From a checkpoint of a small transformer trained on Wikipedia.
Size: 8 layers, width 128, 4 heads of 32 (2 for keys and values), MLP 320 SwiGLU, vocabulary 4096, 1.9M parameters.
Architecture: RMSNorm before each block, biases on query, key and value, tied embeddings.
Training: a variant of SOAP for these matrices, 127M tokens, 3864 steps.
Each number is 128 + 24 x the weight over the matrix's rms, rounded and kept within 0 to 255. Layers, rows and columns count from 0. Numbers have three digits each.

# o: layer 5 attention output (transposed), 128x128, rms 0.171, rows 21-31,52-63, columns 0-127
# v: layer 5 attention value, 64x128, rms 0.104, rows 21-31, columns 0-127
# q: layer 5 attention query, 128x128, rms 0.117, rows 64-68,96-100, columns 0-127
# k: layer 5 attention key, 64x128, rms 0.114, rows 32-36, columns 0-127
o52:136130165147079106156149126133156093125114128134138133142141130147150099135088129148063124151104149161171125113113104121147136131116160112117151144104091148139137129137206168121110171103097131148111140141128143104081149106153172136122149134135134188150091136115145130128088083168103111139049145146174142136084123072117104181074145167097123055101114192082184112105139095131132148132086
v21:073117154183110113171090084129099139144127094147136125178157158134160140111117149175130124149114120165119125126130124153161126105126125117153096151144146071105183148101121108095127143165156106127123107112122078159139098149116102139136143149111138097153113135129121107109117133107144084140148093110129113132158111092083086135130108127102119150109126148116125084098162121111124110130133
o21:120136111150151168093129099155120152103116116152129142137151136156133122103103148142136106122129101113090160106135117151127111130167159132164109111149130170144126111154078151060123149158136129109097134131162126133181142080120134104122144147132132073085150122105151111149115160162130110146167144147129104082169121094118162124173140137153153101066101131140078129133151125172134115121084
o53:128125149157131152152114118103115143136134100138108120155148145115142122104124088142107126137145162150166101139115085153132127140119101088096110128135123122152134147123119086131126101139141129143146103122148112116112093194111130131158168122110148148157096143089119164132106127101160131091124086122143127144105113119124128099147101080159132143174133117095113123148128145096147115139116
v22:117114117122188108113118137137158072118153099156101166106148127139143114101168111136111136131134109101143102106155145167102110136103138126144131123104117116117168118169111142120112107139129087085105146149091170142117167113124137125110135156119157163111117100087130138130137095183153155112141127125150131105123078097110116114171119102093132171145154122107112136144142091138135149116122
o22:134108121155135117157119151131104120116135130116095122126132173125075020153117140130144131108146159169117109147118150110070102150162135132137135106158116130111082128102118100132126073115123148085140100106097098129146123156132110135147144158146112164144082126089103145158135118125086105129138120153166120130114158120124110130089126095141137117120133112163121145117124111099140128118139
o54:168137087097170114124142132112135141106130114169118138125139123113166158080157135128142119163120120118177141086149112133120165101090110132130123145110076131110169117145151121115134150127123125135101144138106148125161150123153128098084149132048178093152111111141151153107125082133156150115141122132148183111119112176132110093188142137107206147146098141122107122114123137181136149107115
v23:120176142163113123150146146133144124103136127109142150146100122180169130146136161115154086127130152113151101075129120124154122167136119119104121172123104123150127134100145082148119156136136101086109136152133136190126119117100116146093142130116089116080141141138121078167133143139136147137150092143133144134169144108161131113147169117070125130119148155144131136076148159118092158150112
o23:144157118134135098111114134109140120148160111173125096134142170131124148125102139140146084085120167132143158107146088182060083154126131159128091090137106141148123111122092145104089110142109130128070119134113139139116100101155104126104166109135099109107145103157122098165112128136103125144134139129108167100145165124131130118151152100116127094119078127099145155141165107142098070141120
o55:151113103149115106179151142151142126115142163096147121126040147142127149140106101142106103149127113148137134120119107099192106120124131181142125130102137129119106146105137129155146153121098105093126156157123115150142148140130159119148109101114130165158138127136104137137166161109136167133173125163139136144149158121146120127134162121112140154124156116144140109107132142104159130124108
v24:099129117107107092112168151139113105142109142096134088083160119149140134118108149175115117128116081192146134127113127150137138148097161104137176162090118110128135155145121121151154151070128115170140144141185135119112086138145113138095100140106124179158110116140176139137110137131118102123123121134136112161168108148094152107120115086158120128131120110135168120157095127157100116161116
o24:127115122121127117123110129152139191149162148148140119120108114106162117152127116118157108132110103149118089076151065110116140172162139088118157133126167153133126122157111149132110125119142096173139152130111149136132145149138134144151111072100136173113158112116107157137149163119169109133087147090120153129079130147152094119120189152126171120125147133144117103113104118146123164107148
o56:140132129113146123070174101117118055113128153126172078112092177140142136084133172124141158111141119133100121139094182129150163133092139160114151167111146086178118154106153088137118103152136145109159132134171151118124152110150112120082134122148093119135084135093152148104103087102135125084172106137100128151179111155115161107135099111146130156131092133121110154095137153151117101117110
v25:161092126148099100121155152085153161113162137116164117133112108146141142133129145082146124146127115142117110112143152121124119135096078163165126128130128122159130101148147124103110088153100139126165127160127120136111132083104117138166138127144123096165129180144117142119167107133131141102138113164133129176139120168112133151132125127123138120116159159105135120166132115133170157129141
o25:142125129139143150156133101155134108135087130144136085131097117165140156161158127122092143121094134118131138142131102127137133143081130162094134175104150112132127130131106110113176134101167126105128116141125171180133117112147130149099157118176101108106108131114121152091142158102140137156181131108133158113121138142174083107112112155147135168142117132100107189115143125143100107131160
o57:110125155111101119105130156090161190129133137134121164141139151140116118139114157119173110121156132138145108112141160143121143144155109111151125109145104135125125092104183154115071091186082159204138127146125109134122102156090111085167085124097152110163099182127121122167158085163135157123116128147111125173109122148102136144148140126120136086124153153122154083138136116123146138152158
v26:167129156132103130169113107134148134115113132143120165159134112070130112095149112146101136119121101153102116118111142144152114130137160118134106123142102105082125122122155095121155118119133110157097134126117130106135136138131097121165101099135067159131089128114097110193117152103106168196145206067101074186136140133113157101135093105118138084120188107122114103134103122102094142100135
o26:153087058104136116140121155128107141141157143087097174173141132072135124183106163178136193143134141111141177175169100092169149124123104121156114107119136128143159110138108128192143143125114170107115132070127127105121157153109089140121113168111134138118168116098162102133150103126167128130095119126150147128148136102173127105129076171147155088138138128135117117088145118156145122107115
o58:129118161125121122142125117114144090111115120150158111101126124138146103110132091082119101137132130180088097142115163114133141101167145162101147139100123139115113165108119097125121069125144109173125124142123092163149119194133142141156112085109053150129107074143090157132098118131096140178172192116078099114114145166099144101127130124143143136156149123132120117162114134129121150105129
v27:132148128168137121138141120132121116136132151077156121121090138133122133098148100121096190181106148111184179163137130135135124091151129147172088120126116091136176137121090110142108125154142154127151168146123143115095139129144116078154135103147085115091116097122109123148128126134142149128160139168136157113155103155104125160097158151145129136148057122092133131099102122162134146099112
o27:113131129121119149122080175104109135103139105170146100143120140105147109161149111129099133126149109157107146170087135112158160107105122171079095162139143123134142156107101130181108152118140125115118107139080092134117149126093110147117126125141110096147126160101121152143117184117115148142162127104100115133104189148126103133164137096098112154109127126120162161116143186141105122109136
o59:154136141140153123164154116141109123148111124111112146113161112130125140095134126150152149151134128086173120093165146133129123148126153123200133120096124099101157127103125162145144114153095131184119146120156140112128152122141103129133140142148124131126116113098131110100128097136116081093079114118159101115132082067160123126132128136160062100196098121125107180129105124172123131116104
v28:151145129144114134083062136176140127127141140128121078118132114102162127080148082146137106131134137144154115163141132134136127136156091108110169139182150101138134136140193119134141117104115106128147126111120157152104084135138134093131144096128141071154123121132161148149178127138159170129118127135101103147158179128134098131164156133118126168148056118141161151137100108118088143110132
o28:110152088153154085138140169100118097088169118126146120141142143143154100143133119111169120148118124133144151090049163121143141147128160098165141124118116069110105109118114120160103135115116117113079117110097142093111133118082164124076142140121104160142149157172089166124156188134148149124143171112083129087126139108130153134112203141132135096111180128137163139092078136133126132084073
o60:134120138096063112112079111115167142149134139146126147162144129112100082157120166118110149142140115166105119125181152123094100135140088097120149141163148113144128151125150137136158098132143111115164121141157136159141125186163122143163129108122155118108125148121149148148143119116107124143118086162161099138119163145096101146128095090092110126122061132146128131138181126103081128119148
v29:119128125137141145098138096142121100111107176154128100158139078153119147067126128102144121112110122096100152100125117158118161120172121099184127148100165145165055111108127104108106147133124170120116127160118131150150180103151129090157142143155123100125163152110139125180107143128134124131139147166115114146148159135116164102130128114130137105111122131108135135153170119166133127123114
o29:139117125154096130150145146098085120146121097127095110134094134130104161128109131132124152159133161111109155111069168153131110175144145113099093109116119136134111130133132106127136133135141131103136118136159107141106083084106133136082147106117158142141123141113152103153109134131150087146150084131111158083128128150102086146144131141129142087137123117123169151152134132091061143129122
o61:100122146112119148100108078115101099080131167151141126120159109159181223126125139123181125125079138153097125141144130138156152097163113107136104163128160160120151120118090156110133141112144170158120134088121152127117151158153127146175143147143108135117141142161123095126116133112132128126107144154107116172109150143120144099150140148117093159080119171120122132139166123136144103097149
v30:141132152104145122150121116115139127137157119159135143150113138125118147117141108087142120113148127146152116136097126137165121135158127108124096118207160122140113136119093137133128115163144124101149130113171088131117111100109098085165151140125095096134144080096110101150104153127114129121124146146151133146131135140067177141127137118127112135142160115166144122150113139125099112127142
o30:144154156109133113125130118154151111196099130104110130181160168129167145188125109105090163110081085117115134135132096135131108093112128128140092105159137114102126118089132136082126127129117111156095117142130103143118124133095101165119100152126126132110129142141118098108119148124159123142144113115116106101106104135117119163118119162080124098096119119134089153105125140155104099106119
o62:130102109141124166142118129093097136091185121162166165106101108124092167081132142127160137121162145146149120126146121139168140123150149117153155138166136141145115131146116140097164096163185127085123139106114089144121141164144126063138153129122124092133176126085134108138102163159107141099097142120153189145142139119121117128114124114153108127142136166153127109182136148107157134168120
v31:172128131126167146144135148093132103108095058168102106125091095095099114109131141106105160151128160088147150101109140107101105147177144097102145126134129143163095123086106156128118086166137115134108151123143101134101071122111122157159126137131148096091107139139182154182129102140078132106140120092119118059126175146114125142107101159144149132162150139137096124117105121155136162122110
o31:117122117168135129161141114132125114203122121155120128116097106091087078156137109094123193110085153131111140139132154118146110067111105171105085137163150110129122122148133127137173128141172141150110151114144112112106139146152122101112112103139117126137103114123147145130123140118102119127119121150117087147115117112100104136121081182118147150165136126159129134111146109110115144088125
o63:178086116125128167139113143150162084112108095098114150112132172102154101114143099177140157178112130161132168116127120158117141172137142085161124127123103141134131151096104160140101115115082067095160154117090115136108103047100144161134100166154133149148115176146149120121124151112110130142134096099123146123098162113142107087139131084120126102120103122085131125132128116134132126166136
q64:159158143119135129138149139127150141159137121109130125143143105134116139133115128125104127139151128125159107100125130103123147121131138146111095107111111124144141118138148119129134128143101124113126120120137129122134123149140122101117115096114119132153114176123167134134126144123148112092127145110141133098114133114123125161138117112153134092114143138141136116120130092141142108128134
q96:136157140143137121135155125132148122142130141144149131150128108136134145116128123128127119134130122135131145097148144119128152106129121126113133129146120121111133117126123123112125134135129121156126139147137133148119121101133130144144122125128118132120133148153138122116124114129131117117112146148128129133139138124130138120140101138121149099150128139135129119135100119130123103132129
k32:121106134115112156079119118133149142081155108122140135122131141140140137163098155129124111099140135142138135129170115104133121161139104127112141139099163171150118105127121146149132145128132131113139139119144085131129109128156100126127178114161123133118168117113154116118127089159142139132133150137134131132134133110124117155138137136142156169102151153085090118140150147152107149137095
q65:089097103157137156152105105134092128160092134134134089116137155131098115096105096115144095099119149143116179156105148147124155104152084116169129159119158129133120168076165142102090135136153152161157113114129116137144138137112153142127081109082126144120098097133104119131139090151176119146130084164130138092136114142181140102144105113150084146132067111126122121115125131160107157113144
q97:131136117106164142121118110123099109145103113124107134110126136138125123161120127124132114128122148133120139137135120123129083124135114112137152109135118129129143144104126130106118139151109122138145138101116130131119134122089151130137129117145118105118118135125136132135146124122164136146133139126150114119123146139120140150117121152134102118124142103106107141162148122130103146130132
k33:145136118128128113154132170123131135146119127134132154119139104138153131134146128092132120180133116137122107106120119129131167131100143154149105142141124112121145136120140113131150135133165128128103116139122130162119151154087128107122107121114128163156111128164099106157135126128137118143146150113112110134125093129119121131122129103118095089141114161129132131127132134133103151129107
q66:164155136121131131139164163132114125102152140145151124125109084121148137111121144129128150128130125130152080135125112125137090147124138141113119098125132132134158123174147098123153099114141119078114131150155120129149089133152115133095182113138114114133146167123164140115088148165088150148091167111125116121115134116140137128124118120129169137094123158103108137104142114121148123157110
q98:112123127153138125173143119122139123110153149125154118144105122110125120113125121123114130133127113134134113100109118122115136112129104134114098147140138138146105095139148098142139132123150091121090153182146111107158148128133111136140141136113131172139087122117122133139101139139103161134118149121131111102119150151166138132113115103117148155134110133122137121116119135124165116135127
k34:132131119135096145152110111111150136109157139122136118118115143130126137152143105138131128133141147138119120147155139138133119107130117105107123113109133146128147134152130123110119139118113122145148140121137137104107140129153172150148151127144132127120137147119126131142150161109135154140137122111136134124109155144128116130134135156145146150140116113126123122105135133138112097126121
q67:147124165180133091139147108093117120168085087117116149105099108137085122049132114106083118141126129111144135112124153122069126152089129143154097084128166141083134136142123095114162156168136138120099117122120148142180162137127097113109104155178161140127116153160076147136150093135131134115111119104129146150154077143093077110171091136110115138121126109111168112123090115123123158188137
q99:133131142113112118123140140117153145104071119114110159148125128122142128119183130111125112147131142136118122141160131130116124139143127147140129139113118104130126123139112098118138147137146135141094118097112134168122122146115132079108115127177136131166148096148136126110114121139160129101134089144129114169125078153105121130131111132142102110154131106149145121170130135109127143108118
k35:101140166118114141121156118158146144121102135150125114167111140132129115192152098119117119146179123096123169099110151142109172092142131116093093120118131128147134132132151177135136059093084117135126120122107103096084105157139155149123099132101117147141074144150121153109120116143145147123116106106124099102126120097114126166118128112123148153106105113137181130113094107116171127149092
q68:155102085097125145134125161098116081084134113118165163095110106151149125108122134140151161116135121170143098149129107131153125122093129127120128134133096147150138085135108142127152138162127132109138131121164120147121159157092111141128174139127119117133149141103117136176119155119099126155128153099128136142086169143143143166133119119117140110106157093114079142146126155111097116144100
q100:125058108160128157115097143170134125107119093111146142098159099148139133105135144094128083128138145159116128139078124159123096113148151121148136163130151123133125191108137098095115156149141133148150141125100095116156112100137092133155101139117115154142175127132147136148147107120124089116106156147158116118107127128152161104109111114143132138101101126126103122129148159127126147142148
k36:151155123108128142134120134141150104148130135150094093132116149136108122169118139130164116153102107152111102167151147106150092125138144105107134087093095175102155122124144112116094113146116175124133145116094124151120159140158149146141098112151149083132128101141141107134133123072089168091132105153136153099116092119075125106116142126129147188140132145127095174144116142104092150116130